python train.py --n_layer=21 --d_model=96 --n_head=2 --n_kv_head=2 --head_dim=32 --d_mlp=768 --vocab_size=8192 --activation="relu" --norm="layernorm" --norm_place="pre" --norm_eps=1e-05 --positions="learned" --qk_norm=false --attn_scale=0.177 --bias="all" --tie_embeddings=true --parallel_block=false --init="orth" --init_std_qkv=0.0672 --init_std_o=0.0834 --init_std_up=0.0962 --init_std_down=0.0962 --optimizer="soap_variant" --lr=0.00623 --weight_decay=0.0 --lr_head=0.0108 --grad_clip=2.0 --warmup_steps=200 --schedule="wsd" --decay_fraction=1.0 --decay_shape="linear" --final_lr_fraction=0.0 --batch_tokens=32768 --seq_len=256 --doc_mask=true --z_loss=1e-05 --train_tokens=146100000 --steps=4459 --dataset="wikipedia_en"
Each number is 200 + 20 x the weight over its row's rms, rounded and kept within 0 to 999. Layers, rows and columns count from 0. The size before them is the row's rms in percent of the matrix's.

# layer 7 MLP down (transposed), 768x96, rms 0.0962, rows 560-596, columns 0-95
106,206,240,171,198,221,208,194,174,212,237,197,190,203,206,212,189,228,218,193,199,158,244,218,194,186,193,188,205,189,209,215,212,234,193,187,180,195,237,193,208,211,195,190,169,208,172,183,212,205,195,206,206,172,205,198,182,226,209,174,220,206,203,198,177,208,219,211,208,232,259,236,213,201,202,233,201,150,196,207,196,260,194,209,193,182,197,194,211,213,195,200,228,166,218,209,211
092,199,183,209,177,206,214,206,214,179,196,207,229,180,228,175,213,167,198,206,206,209,241,191,159,207,197,175,214,186,182,213,221,213,213,212,203,173,201,233,214,222,185,205,200,231,203,237,161,201,179,221,214,239,216,203,194,205,213,170,185,203,245,175,196,203,193,186,208,188,176,203,195,199,157,212,204,171,189,208,166,175,197,217,226,210,179,186,185,213,230,176,211,218,231,205,153
113,211,169,169,178,206,199,187,196,193,192,198,196,182,179,222,210,192,220,223,192,196,201,173,179,227,195,173,197,212,197,182,156,191,203,164,181,180,203,180,160,164,221,242,223,196,209,196,193,206,175,205,205,210,203,201,234,234,181,183,217,200,209,166,156,202,216,198,202,182,197,171,169,190,158,193,195,189,208,231,188,184,218,202,212,211,147,231,184,207,195,194,212,219,221,171,202
067,248,187,218,209,173,189,190,204,240,217,204,173,198,199,202,190,226,210,220,190,218,240,186,205,217,210,192,244,201,236,187,205,220,206,200,219,206,199,235,206,215,200,219,199,184,194,178,189,264,210,235,195,212,202,203,189,197,207,183,194,208,184,227,218,191,186,230,209,234,241,212,204,172,199,240,198,199,205,211,205,174,199,189,211,237,182,193,202,204,225,197,205,190,218,153,228
132,223,214,226,187,270,187,187,199,208,194,171,214,215,168,205,194,170,198,149,197,226,206,232,202,203,178,192,221,231,185,181,199,216,198,225,186,248,167,165,196,204,212,194,205,187,174,216,196,205,194,201,181,203,167,238,210,209,221,195,223,217,202,226,174,189,178,208,194,207,227,191,206,198,190,190,148,217,192,175,181,179,196,199,217,183,188,206,190,186,182,202,204,208,188,184,218
098,177,183,235,224,170,192,203,218,196,182,183,224,180,167,195,179,166,213,224,194,211,202,191,218,171,175,205,178,211,153,195,205,211,181,209,222,202,174,229,186,194,193,196,196,219,210,191,201,225,187,227,178,170,239,217,196,182,179,195,228,230,192,189,196,195,191,209,224,201,208,199,191,190,161,201,181,174,206,171,218,195,191,219,198,212,162,183,220,182,169,214,155,217,201,165,235
119,212,181,207,212,206,177,193,195,209,180,183,159,206,197,174,199,200,174,210,224,198,202,161,247,236,166,200,203,169,145,205,178,197,198,198,189,215,208,185,214,172,222,159,221,190,222,197,200,214,214,188,190,229,185,186,184,202,170,167,193,235,167,209,208,223,186,210,193,170,237,210,214,182,189,212,183,171,172,223,189,187,192,208,217,207,189,175,191,207,183,208,218,233,181,188,202
113,203,191,196,239,180,211,181,191,156,201,198,212,193,174,227,200,216,200,195,179,246,226,183,199,164,204,185,222,231,216,198,191,211,186,220,213,234,193,161,173,193,202,200,224,185,184,223,166,184,167,198,204,182,207,167,205,177,211,204,223,195,216,189,197,182,226,194,187,224,204,224,161,223,250,180,200,217,162,181,194,192,220,195,242,189,193,192,193,206,211,187,207,178,219,211,205
109,212,196,165,208,211,225,208,198,174,178,184,203,210,205,198,204,213,201,193,189,220,183,214,169,185,248,199,200,222,175,215,226,182,165,204,214,200,241,167,210,220,206,180,189,228,226,193,239,182,242,173,216,215,212,187,207,238,206,211,209,200,152,190,189,195,226,169,191,203,248,201,217,188,219,221,176,177,170,192,188,203,193,217,206,190,179,206,177,215,225,194,186,194,169,206,181
087,207,226,224,229,169,193,215,182,207,202,237,206,226,203,197,231,193,168,185,205,178,223,191,189,195,194,210,210,229,207,192,199,187,191,164,221,233,218,210,214,218,201,198,207,227,216,195,184,193,216,190,194,200,209,157,166,213,243,215,226,218,193,207,206,184,184,155,212,147,181,210,208,218,188,194,181,204,164,186,166,187,192,193,200,186,180,175,187,180,220,202,161,201,200,208,244
097,191,198,198,217,189,187,179,218,203,175,180,158,197,208,182,205,206,217,147,224,197,200,220,180,191,207,183,186,209,194,212,183,214,182,210,213,193,215,201,214,184,216,249,190,219,174,220,208,203,172,183,204,188,207,178,214,170,230,200,190,185,243,181,178,232,180,191,206,167,199,206,176,152,163,193,185,196,198,220,228,169,236,200,190,185,201,187,241,207,190,209,213,193,231,209,236
115,242,199,206,229,208,209,195,192,181,164,201,196,203,202,188,204,220,218,181,224,239,181,182,192,213,183,196,207,176,219,205,211,201,185,198,187,226,206,208,217,212,237,213,213,219,216,222,200,172,196,182,185,217,207,175,209,206,225,193,192,146,186,194,250,159,219,205,162,159,187,207,218,166,198,184,172,238,204,207,182,195,195,228,228,200,182,228,177,185,185,210,174,188,181,187,194
082,194,181,179,191,200,189,168,215,206,216,202,188,209,208,233,215,235,201,216,205,188,182,187,181,192,172,221,166,181,199,170,202,209,212,212,165,184,219,168,158,174,181,190,201,202,183,198,185,210,197,205,200,198,170,201,206,226,174,210,227,187,204,158,200,219,187,229,229,187,249,176,191,230,232,173,183,197,172,233,195,203,198,184,182,238,179,190,231,182,201,184,203,194,191,202,160
075,198,185,205,211,223,179,192,202,202,235,217,214,226,222,213,212,202,197,191,182,245,200,224,170,198,227,197,232,203,183,163,232,208,232,188,202,212,200,223,226,215,180,220,172,208,174,169,197,181,175,189,203,207,194,167,202,211,222,245,196,210,174,209,201,205,215,210,188,182,206,211,203,207,190,187,191,216,218,179,211,153,210,197,203,223,202,174,226,231,241,185,226,189,167,155,194
101,200,212,234,192,174,202,207,232,204,191,211,182,205,208,198,169,229,197,189,212,220,204,219,194,206,212,178,217,205,191,172,157,200,185,175,186,231,208,171,231,200,212,199,180,214,166,199,215,187,153,202,203,153,202,202,196,204,216,167,186,199,205,234,201,185,188,213,177,157,248,200,186,202,188,204,193,187,193,228,238,214,232,184,214,200,222,169,183,216,163,190,166,182,204,205,204
134,221,185,174,202,210,202,177,186,196,196,198,171,196,180,227,229,187,201,198,183,202,223,194,182,160,201,235,173,226,188,230,202,216,200,195,212,230,185,210,192,173,214,212,176,186,210,209,184,222,228,175,220,162,206,210,229,206,218,201,211,186,229,195,171,190,210,205,204,182,230,196,189,191,169,230,230,166,218,217,146,196,206,217,227,194,194,175,188,195,213,165,219,216,215,239,170
101,166,150,202,205,194,242,214,214,207,218,183,174,180,214,177,238,172,149,226,189,175,226,213,187,198,250,208,193,174,202,208,211,208,215,215,227,209,185,238,202,183,164,200,239,189,212,191,174,192,217,190,189,187,187,219,211,210,194,219,202,213,215,188,209,231,168,177,185,178,186,189,202,225,192,193,211,214,175,215,211,218,204,193,192,211,191,176,232,202,217,204,204,169,180,193,188
109,196,182,219,223,182,208,204,211,174,184,173,182,230,195,186,240,205,201,224,210,183,206,163,207,241,217,178,168,189,217,166,189,183,214,214,219,187,216,231,191,193,192,198,210,226,222,200,201,160,188,187,225,218,228,185,208,239,221,201,181,223,190,206,186,196,193,175,192,226,219,216,216,218,162,200,209,193,190,256,160,196,211,205,179,211,185,196,205,186,199,191,217,196,224,245,202
092,217,205,182,208,219,245,174,211,225,195,160,211,202,214,196,205,188,230,178,170,206,203,217,211,186,203,221,190,203,150,175,160,180,224,221,179,225,210,206,173,188,222,187,204,203,174,201,188,199,234,183,217,182,226,231,216,196,254,169,216,222,187,186,190,186,232,236,198,223,223,186,175,188,191,194,195,217,196,201,201,190,180,227,204,177,176,224,202,188,215,189,188,185,198,213,221
075,180,183,179,186,183,225,217,169,185,194,171,208,228,237,183,200,172,208,212,201,178,194,224,200,181,218,204,174,233,189,151,218,197,188,154,218,184,211,186,167,207,205,213,203,195,167,208,203,210,194,188,181,190,227,177,171,171,174,195,208,165,189,177,229,193,216,227,198,223,215,221,176,233,225,197,215,175,198,200,183,204,215,178,188,163,219,201,199,222,173,193,193,212,202,181,168
092,222,161,191,202,194,206,245,212,206,211,170,196,198,208,174,213,207,199,219,194,188,170,220,219,215,205,221,178,209,190,194,213,235,197,200,171,203,194,188,193,231,171,222,195,186,229,186,216,212,165,220,174,201,226,196,173,178,182,199,229,205,244,204,184,232,232,208,220,169,198,256,194,212,216,186,168,195,184,180,193,205,181,195,235,213,216,206,214,221,199,192,175,160,204,217,210
089,211,201,207,185,175,190,172,193,213,171,190,222,190,154,197,173,195,178,182,216,174,185,195,217,201,159,199,191,179,177,217,196,218,203,228,213,174,227,201,224,167,232,156,185,216,205,180,204,184,220,191,176,205,210,176,187,154,190,247,212,155,206,220,188,206,187,206,193,216,196,185,206,164,214,192,221,174,197,209,209,200,239,181,193,171,181,177,193,201,198,175,181,216,190,198,216
070,208,203,170,178,188,189,212,211,212,201,176,196,225,205,202,195,179,218,216,200,233,229,217,191,200,231,215,169,197,214,168,207,195,194,201,212,177,199,192,220,199,196,182,190,170,218,152,189,201,207,209,223,191,191,219,197,144,181,191,198,168,175,184,206,204,176,230,215,172,215,186,172,184,214,211,242,224,223,214,163,182,243,162,201,224,204,193,219,177,235,211,209,213,192,180,215
087,179,211,204,215,213,197,194,206,200,193,152,188,187,174,196,244,218,187,221,209,188,209,212,218,205,218,175,186,204,183,170,216,207,194,221,204,192,193,190,202,180,251,219,207,212,229,200,208,205,166,193,170,213,213,199,202,220,263,208,235,183,230,209,195,223,191,196,188,229,211,233,221,178,207,226,216,201,231,232,198,189,211,191,144,206,218,193,234,183,202,215,206,173,188,200,189
127,201,195,220,205,188,213,241,177,171,229,189,209,198,183,198,179,200,214,217,158,175,213,203,164,218,200,203,163,220,160,209,218,201,176,166,185,191,185,215,173,188,199,187,224,194,216,212,223,196,195,209,199,213,209,192,189,211,200,215,198,205,236,193,233,200,212,170,235,203,238,180,196,256,200,189,197,224,185,171,182,228,223,175,216,182,206,209,206,165,172,207,203,207,160,196,188
092,210,206,157,192,229,221,178,194,207,214,216,205,193,175,210,185,195,208,184,166,164,154,228,195,190,219,212,184,215,191,141,217,217,206,186,221,201,182,218,220,207,194,178,184,197,198,160,211,204,237,176,187,204,178,208,201,193,225,183,197,206,180,221,215,225,207,185,208,185,238,257,200,189,225,192,235,194,184,200,185,193,195,209,199,217,190,198,185,155,201,185,171,197,194,201,222
081,182,162,199,194,201,201,189,146,235,229,192,173,207,221,229,222,147,239,177,186,221,180,174,221,204,166,195,217,197,207,220,175,210,181,221,213,229,192,180,213,190,176,200,218,199,209,190,185,177,191,209,204,185,203,233,238,192,188,210,245,193,197,205,197,204,196,228,195,208,197,195,192,226,176,194,219,214,192,192,185,182,209,219,171,199,227,196,221,185,231,213,211,237,191,200,176
102,170,199,201,198,195,157,216,191,235,200,185,220,201,172,204,177,173,210,213,230,190,211,201,205,175,164,195,186,174,226,225,163,231,198,220,190,204,211,177,194,192,170,184,215,177,179,205,219,179,197,204,198,176,175,236,223,233,187,220,205,190,191,217,198,244,204,199,242,219,221,170,179,214,187,223,226,185,184,216,227,174,180,166,184,188,187,185,186,195,209,210,234,204,212,192,214
114,199,176,220,172,182,243,201,193,230,190,205,188,201,187,215,218,162,188,215,214,251,212,192,216,219,239,216,181,179,168,227,186,193,179,259,195,231,179,194,191,201,207,191,195,177,218,191,192,203,219,170,222,196,215,191,202,226,196,202,190,169,192,185,207,201,252,189,202,203,192,240,168,189,218,169,200,207,170,208,194,195,201,221,197,188,192,181,177,197,179,185,194,189,186,171,196
065,176,166,184,191,194,198,164,204,216,196,169,221,181,170,234,168,198,190,193,200,180,189,255,189,207,211,198,192,204,228,216,210,202,180,193,178,198,245,186,166,209,187,218,214,171,221,177,233,183,173,229,194,200,180,186,179,213,234,180,217,230,214,195,161,203,233,194,187,195,202,211,197,182,239,186,191,193,220,185,198,196,207,200,177,213,178,231,211,206,217,171,218,211,177,217,194
095,214,252,201,215,219,181,167,182,207,183,213,191,180,211,199,175,193,210,225,176,210,195,194,243,185,195,213,200,205,164,201,201,137,233,199,190,216,180,218,188,200,207,165,201,224,221,159,180,234,181,236,205,180,204,187,212,172,198,212,191,210,200,231,196,202,206,210,209,188,235,200,184,206,206,183,200,183,199,173,200,185,197,227,187,191,215,187,201,205,192,209,140,180,225,208,220
102,196,169,169,174,217,155,226,183,204,181,181,174,203,209,200,219,162,201,179,190,262,212,221,195,175,203,191,190,204,222,171,211,201,212,218,193,206,227,192,223,189,217,179,165,196,204,186,270,195,205,191,190,204,195,200,210,197,205,202,194,200,179,221,181,191,206,171,180,187,190,195,185,197,194,157,196,204,220,197,220,173,197,200,233,218,222,192,183,201,196,157,231,186,183,219,204
119,194,195,172,160,212,172,227,186,162,218,209,252,208,191,211,177,188,152,201,208,168,198,201,201,203,184,202,200,205,220,186,157,186,176,211,161,187,204,205,215,238,195,198,212,206,202,207,219,188,199,229,193,193,217,229,174,199,215,173,213,198,206,185,176,188,210,195,215,214,185,240,222,241,193,188,220,204,177,189,199,224,190,209,215,165,242,192,199,161,192,223,201,223,213,195,207
068,196,223,179,227,200,199,207,183,200,211,215,192,224,203,210,175,217,175,224,218,220,204,193,186,193,205,193,194,188,185,199,186,226,164,203,196,204,186,224,175,135,179,176,165,209,206,174,215,193,177,185,208,231,196,190,265,202,227,234,189,209,214,187,212,176,211,204,218,235,232,205,188,208,167,190,227,227,192,211,198,194,199,168,189,216,218,186,186,186,188,188,155,198,223,201,185
104,207,234,210,221,173,230,190,248,189,166,226,205,213,183,228,182,218,196,199,221,196,185,195,174,202,180,188,172,212,223,181,199,234,197,206,181,205,233,208,215,190,168,227,184,174,209,169,200,222,209,221,194,215,200,192,220,195,170,233,146,186,203,213,171,193,186,203,178,221,172,211,190,228,198,239,217,211,186,214,208,201,211,214,190,211,176,205,241,169,200,205,186,197,189,182,179
102,201,229,189,197,180,193,189,232,212,187,190,213,210,181,222,188,230,161,204,213,220,187,239,225,208,188,218,221,193,222,214,207,213,213,212,185,208,223,211,231,186,210,235,171,158,176,187,201,218,197,198,202,179,174,188,214,174,160,185,199,203,173,225,190,184,207,191,227,226,184,165,209,215,222,178,163,200,201,208,212,237,160,202,193,204,190,218,211,212,181,170,244,175,199,215,207
065,230,207,170,175,199,188,198,203,192,223,209,227,204,183,236,168,197,243,219,159,220,215,225,186,217,175,180,203,193,193,153,185,193,170,211,218,210,205,214,207,199,214,180,165,207,199,185,200,211,208,214,205,202,186,225,218,220,226,219,234,186,171,203,173,223,196,183,208,193,197,169,216,191,208,201,221,200,202,196,172,247,209,198,214,198,204,248,188,196,227,223,184,206,230,239,187
# layer 7 MLP up, 768x96, rms 0.0962, rows 561-596, columns 0-95
105,186,203,194,190,193,171,162,223,202,193,198,232,193,176,174,193,232,218,223,208,198,205,194,198,218,188,187,176,227,213,201,200,189,186,188,249,165,218,204,215,201,229,201,248,173,207,175,167,207,196,206,161,200,202,206,203,168,207,205,200,220,206,171,197,204,180,253,179,226,180,225,193,191,185,191,206,179,184,163,184,205,173,175,194,194,208,191,215,187,224,202,147,225,204,196,215
103,201,216,179,247,182,217,206,192,171,190,209,198,195,215,202,186,185,204,189,167,178,204,206,146,178,166,217,195,207,194,245,207,214,194,207,172,239,174,221,173,224,227,197,207,178,192,188,194,207,180,166,217,202,201,198,193,190,184,182,216,207,252,195,194,217,216,186,225,226,198,223,209,186,198,221,178,204,211,205,161,226,177,228,163,172,177,213,176,210,202,210,221,211,182,192,207
081,220,203,196,199,195,219,224,193,216,215,186,164,185,204,197,198,182,152,198,174,195,155,236,162,217,198,203,204,194,171,187,175,216,193,190,177,201,224,149,221,209,222,205,168,197,197,204,237,164,185,208,209,204,167,206,211,172,207,194,209,203,177,214,209,224,211,196,226,191,191,195,254,202,183,181,212,211,218,175,220,214,204,212,225,181,191,200,202,206,164,190,216,181,190,236,221
106,205,209,184,180,171,192,171,181,179,201,226,193,188,189,217,183,212,216,194,201,196,230,215,182,194,165,193,210,216,143,179,194,220,210,198,180,198,197,241,218,221,246,203,207,203,189,223,191,193,206,218,165,202,224,230,230,174,204,190,199,185,204,184,206,176,203,198,173,231,220,175,193,218,192,194,220,252,223,230,191,224,222,176,188,185,212,207,195,192,188,219,214,220,184,149,212
105,205,184,210,175,210,222,228,216,237,204,171,174,202,194,210,214,172,199,182,165,218,229,244,203,212,222,160,205,251,209,191,204,191,209,190,183,182,201,191,194,206,203,193,155,173,166,189,198,140,177,217,220,206,202,190,219,216,215,185,174,178,211,184,225,207,205,182,214,226,202,236,185,185,205,198,193,224,205,210,199,235,218,188,174,180,199,217,186,178,205,188,219,191,211,215,206
109,221,174,225,244,184,207,219,192,212,194,160,188,202,191,197,201,213,206,190,228,180,215,207,192,215,205,182,202,230,197,171,171,200,174,220,227,214,206,191,175,247,198,147,208,213,223,193,211,212,221,212,166,238,198,197,201,198,193,171,198,204,179,220,253,198,233,194,176,206,197,216,217,199,191,226,156,164,195,212,195,208,179,207,213,191,203,214,173,211,213,195,231,207,191,227,189
103,219,199,171,191,187,212,194,191,243,207,176,190,211,190,221,164,208,188,193,198,169,168,204,212,218,194,228,193,201,209,224,196,188,167,222,186,205,229,174,181,173,204,204,173,192,201,207,240,216,206,214,209,217,192,208,181,180,188,186,247,214,218,233,239,232,189,213,223,181,193,235,203,175,184,199,210,208,219,227,198,198,192,188,196,175,178,179,183,203,239,183,155,191,176,171,220
084,194,197,173,209,202,221,187,192,182,201,200,213,193,237,218,194,182,212,167,181,183,227,230,199,184,237,182,185,237,206,184,187,199,159,218,226,205,201,179,220,204,186,248,187,208,221,226,185,154,201,239,178,199,193,186,191,212,181,206,178,220,215,232,179,217,188,191,213,220,199,200,165,177,157,223,187,203,200,204,203,200,191,184,203,209,199,212,169,239,200,210,219,175,226,236,212
088,213,201,173,167,204,200,186,178,208,221,205,205,230,194,183,209,174,175,207,180,161,217,201,193,194,199,210,218,196,212,210,256,219,182,176,134,238,210,206,255,221,188,218,176,189,200,174,224,209,179,199,198,186,204,205,180,208,194,217,223,215,190,183,182,211,211,237,182,204,188,200,239,211,195,218,200,192,212,231,174,200,163,189,185,207,190,231,214,194,171,198,188,194,218,205,209
103,193,204,199,217,228,216,244,185,180,167,192,175,175,187,183,208,206,250,208,192,186,195,198,180,205,200,170,182,228,218,184,207,196,224,172,233,210,190,196,229,163,205,196,219,212,206,217,193,200,175,163,171,221,205,172,212,237,196,217,217,181,195,230,169,215,180,203,169,188,211,231,206,214,193,193,192,225,187,223,168,217,198,169,191,212,226,189,191,187,170,214,204,191,225,237,197
114,200,197,211,197,213,204,237,194,169,221,196,227,200,222,246,217,177,191,218,193,159,222,219,207,212,188,190,206,199,185,180,200,190,195,199,190,174,224,229,206,207,186,136,184,178,215,226,208,203,220,216,197,175,184,229,226,186,180,193,204,202,202,196,176,203,250,194,219,206,196,188,214,235,224,223,202,222,171,185,244,230,196,168,209,213,176,220,203,205,204,176,203,176,198,188,225
095,204,227,197,184,241,209,178,192,220,200,187,166,201,223,232,161,195,200,209,178,222,188,189,211,184,203,191,217,196,198,197,232,204,193,204,221,203,186,223,255,213,235,185,180,221,207,185,203,177,176,191,221,210,194,226,223,164,174,205,190,218,180,200,173,204,223,176,203,210,196,247,193,205,184,210,226,169,191,196,216,186,244,202,224,172,193,190,201,165,230,218,179,185,215,184,221
080,224,206,200,203,189,161,186,159,223,208,216,199,197,208,188,190,199,169,197,205,216,193,195,178,206,191,208,214,203,184,235,168,184,175,225,185,160,206,230,215,218,193,188,211,208,146,227,224,203,238,183,213,163,194,205,195,167,197,208,171,197,168,147,207,238,197,186,195,190,175,187,185,209,219,199,226,181,234,212,204,203,227,189,204,170,196,184,202,189,184,223,206,170,207,201,193
108,202,186,234,194,195,213,197,185,217,229,211,214,187,205,192,184,193,215,194,210,200,216,179,214,221,242,221,205,200,178,177,174,216,212,190,169,207,171,267,222,228,198,224,184,204,194,161,215,173,184,226,197,198,186,210,172,188,213,218,189,230,205,229,192,179,176,202,193,194,186,180,232,181,189,227,178,196,191,218,203,182,171,208,194,167,238,179,169,232,179,185,177,216,201,220,200
103,187,206,184,183,192,217,190,226,184,218,206,201,204,221,215,198,186,225,186,205,169,212,213,181,179,226,217,171,205,219,228,205,189,202,166,196,189,206,217,170,167,175,197,195,187,184,207,196,217,209,201,208,171,212,176,238,182,205,203,183,206,206,218,225,223,195,190,203,200,183,181,238,187,179,242,205,173,194,211,192,198,204,183,148,221,183,167,167,235,187,215,212,245,255,217,188
082,179,224,203,197,223,206,225,220,200,198,188,166,199,209,166,222,199,186,215,171,210,212,203,234,155,198,203,201,178,201,169,213,195,193,236,219,172,207,233,214,226,200,191,181,192,215,204,202,171,159,158,180,174,190,237,178,212,190,225,220,233,208,195,201,209,188,193,212,202,167,189,194,196,196,204,197,171,190,227,158,188,215,204,181,191,238,203,206,205,180,247,181,179,210,216,187
109,210,213,206,236,195,195,208,199,226,209,202,210,191,219,214,181,196,220,219,219,179,231,241,206,189,161,195,217,196,208,217,168,211,240,185,209,200,217,215,166,200,203,176,203,192,178,209,175,225,192,213,211,227,202,171,184,181,177,210,211,162,201,201,219,193,206,193,214,199,215,192,120,180,214,190,196,197,194,190,210,215,148,191,213,206,180,229,166,190,217,192,192,207,206,237,216
097,198,186,199,195,253,220,230,196,181,171,180,194,208,181,212,207,236,179,234,178,190,244,198,178,194,179,206,186,154,203,237,190,197,206,196,182,203,238,209,205,189,220,207,195,189,195,225,219,226,215,209,213,175,219,201,218,185,199,216,205,212,227,204,211,224,174,203,208,183,159,212,219,209,185,242,189,237,243,200,214,192,205,184,216,168,179,173,183,192,191,189,166,203,200,203,204
083,201,202,237,200,180,209,151,191,232,168,248,188,185,211,185,184,162,195,175,195,233,220,216,219,168,192,202,184,200,190,211,213,166,204,188,201,199,177,208,181,192,215,217,194,186,173,202,203,198,175,184,217,205,199,205,199,221,162,209,212,176,194,258,190,173,181,166,195,209,198,194,243,192,214,203,194,216,218,213,179,192,209,197,217,217,180,197,197,188,177,171,155,230,183,204,202
100,236,175,151,198,201,244,221,199,195,189,218,206,166,219,213,181,183,230,175,230,207,197,176,175,209,213,213,219,158,202,224,204,209,221,228,219,196,196,214,197,184,189,202,210,191,198,189,159,223,200,206,182,182,199,225,179,193,210,209,238,195,201,175,175,172,214,213,208,169,187,184,172,194,197,223,177,200,204,209,216,222,165,200,163,188,212,210,163,202,198,206,226,179,228,227,208
100,218,195,160,227,173,195,186,188,202,175,177,238,196,178,199,192,231,193,215,207,181,203,225,208,202,164,188,215,198,200,215,244,172,202,199,195,182,179,210,213,205,200,223,203,177,182,216,213,203,194,173,216,220,249,174,207,205,224,198,201,192,197,191,193,202,209,195,245,203,230,184,188,226,167,237,171,213,170,220,232,211,222,211,234,212,188,195,164,203,190,231,196,220,221,168,194
094,190,201,190,207,182,186,178,219,206,189,225,199,192,200,227,225,208,219,191,224,169,202,198,223,182,187,169,202,206,227,217,215,226,198,187,167,238,167,195,190,220,178,178,206,186,202,189,240,199,197,175,182,227,184,209,176,197,203,197,217,219,172,198,194,193,179,210,202,207,215,211,256,177,215,192,157,190,184,175,190,224,189,201,218,183,174,202,168,228,187,188,218,238,228,216,152
105,170,159,190,221,177,200,195,209,198,218,213,229,176,211,189,185,203,208,225,170,175,152,205,224,189,195,186,226,195,189,201,183,207,201,188,172,199,210,175,206,216,193,203,182,216,178,164,214,242,203,204,187,182,204,219,199,228,206,190,218,217,165,221,185,190,207,230,189,187,246,184,218,196,226,178,219,210,194,171,218,239,207,168,201,230,190,218,218,221,165,221,192,230,225,207,190
113,170,202,200,198,187,174,241,205,164,229,198,210,181,179,221,177,203,195,203,192,230,225,170,187,195,203,178,168,225,217,213,225,202,230,187,174,199,217,167,226,219,192,201,204,196,203,196,178,208,207,188,200,193,223,208,223,215,219,185,232,202,224,167,226,194,187,158,245,178,212,206,190,177,223,178,198,210,199,185,197,197,232,216,218,197,230,208,184,226,169,215,159,182,184,226,216
104,186,187,184,189,222,216,223,216,186,200,179,193,192,251,232,209,190,194,235,178,202,179,184,233,199,208,186,177,203,204,169,148,212,187,220,171,185,212,239,213,165,192,162,213,209,181,197,187,206,208,173,211,223,179,195,194,167,188,174,226,226,210,205,196,186,181,171,204,195,184,196,184,170,226,201,227,184,194,225,182,187,191,172,235,174,187,220,197,177,182,185,213,210,210,223,191
086,181,193,200,172,207,207,180,161,199,193,203,191,224,212,203,235,199,222,187,229,187,193,192,209,183,195,203,213,205,246,243,182,177,180,174,205,212,158,200,226,216,200,183,257,199,219,218,181,211,249,219,194,191,202,187,197,185,196,216,191,215,210,212,214,235,155,215,159,209,179,222,179,205,187,193,220,210,201,211,221,211,200,210,210,241,227,208,203,219,187,191,215,186,175,196,224
102,197,182,202,204,197,197,196,199,204,198,179,195,199,207,184,203,190,159,196,204,181,219,197,173,210,212,186,175,213,203,167,196,240,185,217,202,213,195,181,222,190,199,164,203,186,164,184,233,201,223,180,183,194,208,208,180,224,188,213,190,254,188,190,197,211,202,197,205,254,199,187,233,206,232,202,181,166,186,180,226,213,162,196,139,171,228,187,226,233,222,212,218,211,206,208,202
112,181,203,172,175,178,189,196,182,166,218,194,197,188,197,211,200,179,211,200,211,180,232,241,189,177,195,227,202,213,166,196,224,165,201,191,183,168,190,215,180,193,212,176,240,174,223,202,196,202,164,220,184,207,237,225,218,209,224,190,171,174,209,218,208,219,166,213,189,207,200,213,252,233,181,202,235,197,209,190,198,194,170,208,189,197,228,175,193,216,202,225,175,195,196,177,222
075,227,205,191,209,165,222,192,163,211,187,181,231,205,220,207,185,189,175,203,216,196,215,195,173,179,189,222,231,199,214,220,165,203,230,178,207,207,166,188,177,213,192,198,210,179,208,210,179,193,176,192,222,171,190,183,169,188,211,202,216,202,202,210,178,210,211,209,179,181,185,221,201,187,188,228,187,251,224,193,226,201,171,197,185,220,215,209,183,193,160,202,178,192,243,140,184
104,193,155,213,189,198,244,196,177,190,183,170,237,212,180,183,197,190,182,183,200,212,178,188,195,241,192,195,244,190,224,173,198,202,195,158,207,192,200,203,188,237,196,222,186,191,240,244,207,202,190,216,164,192,188,188,233,240,178,191,185,204,198,207,188,226,210,151,196,227,180,180,203,209,188,208,223,211,220,218,208,211,212,198,226,203,212,176,183,214,186,182,203,228,204,205,197
100,222,210,202,215,161,177,135,222,178,219,213,181,222,170,227,189,221,221,201,208,190,217,168,212,184,178,211,200,197,220,202,197,212,184,199,187,179,211,211,169,211,192,227,225,200,169,211,205,224,200,222,188,194,227,191,199,173,217,200,218,201,230,183,188,215,208,207,149,223,206,225,217,181,196,256,196,186,213,250,194,193,236,193,215,201,208,193,218,216,187,188,190,212,204,215,186
120,186,222,190,187,236,174,218,202,167,198,223,224,196,234,167,211,195,198,189,199,182,175,218,183,173,162,192,182,207,193,191,215,178,188,203,203,245,219,204,202,185,146,229,225,187,200,228,186,215,182,178,193,200,203,215,182,177,188,191,200,193,243,202,208,209,175,198,203,185,176,208,185,213,205,166,198,196,204,177,211,204,235,205,206,181,226,195,248,202,173,248,173,206,220,192,202
082,190,205,195,218,238,224,194,180,215,247,209,194,182,200,177,187,195,178,183,173,216,177,201,191,210,175,211,205,187,202,193,195,239,201,182,163,187,174,230,226,171,169,217,219,197,206,170,205,220,178,195,193,179,194,188,217,229,185,192,221,184,210,217,212,168,217,203,190,244,234,193,243,204,179,193,195,211,222,190,251,226,194,191,188,217,197,192,195,235,181,197,166,221,208,198,194
101,177,240,203,161,214,207,227,233,256,243,211,221,209,199,184,209,214,228,217,195,219,244,193,201,202,159,212,186,198,221,178,201,192,186,174,207,214,215,252,227,200,200,159,212,204,229,197,188,186,228,222,205,213,198,164,201,225,211,208,197,220,204,199,216,230,172,224,184,205,213,191,216,200,199,226,191,204,188,191,201,199,208,234,176,199,206,214,185,214,185,213,186,224,195,189,215
096,191,188,211,168,173,202,199,195,199,210,240,210,214,193,221,215,171,159,190,199,219,214,194,196,177,200,186,172,217,164,205,197,231,213,194,218,180,190,227,212,214,218,221,213,199,208,193,184,200,205,169,166,180,196,224,212,145,167,208,196,154,207,163,193,171,218,197,184,188,181,199,169,182,223,191,199,234,162,206,178,228,192,200,184,212,210,222,205,241,176,205,181,206,208,204,184
081,211,175,193,174,163,220,189,235,212,174,189,189,195,205,178,178,216,206,206,199,201,194,207,230,174,193,199,220,217,190,233,176,206,194,211,169,204,168,208,207,195,181,177,211,227,181,213,231,191,200,212,214,209,241,194,188,185,196,189,233,183,151,184,197,177,189,178,227,208,218,237,213,174,170,169,188,175,200,178,215,230,220,221,207,222,226,178,207,213,163,205,228,218,208,172,186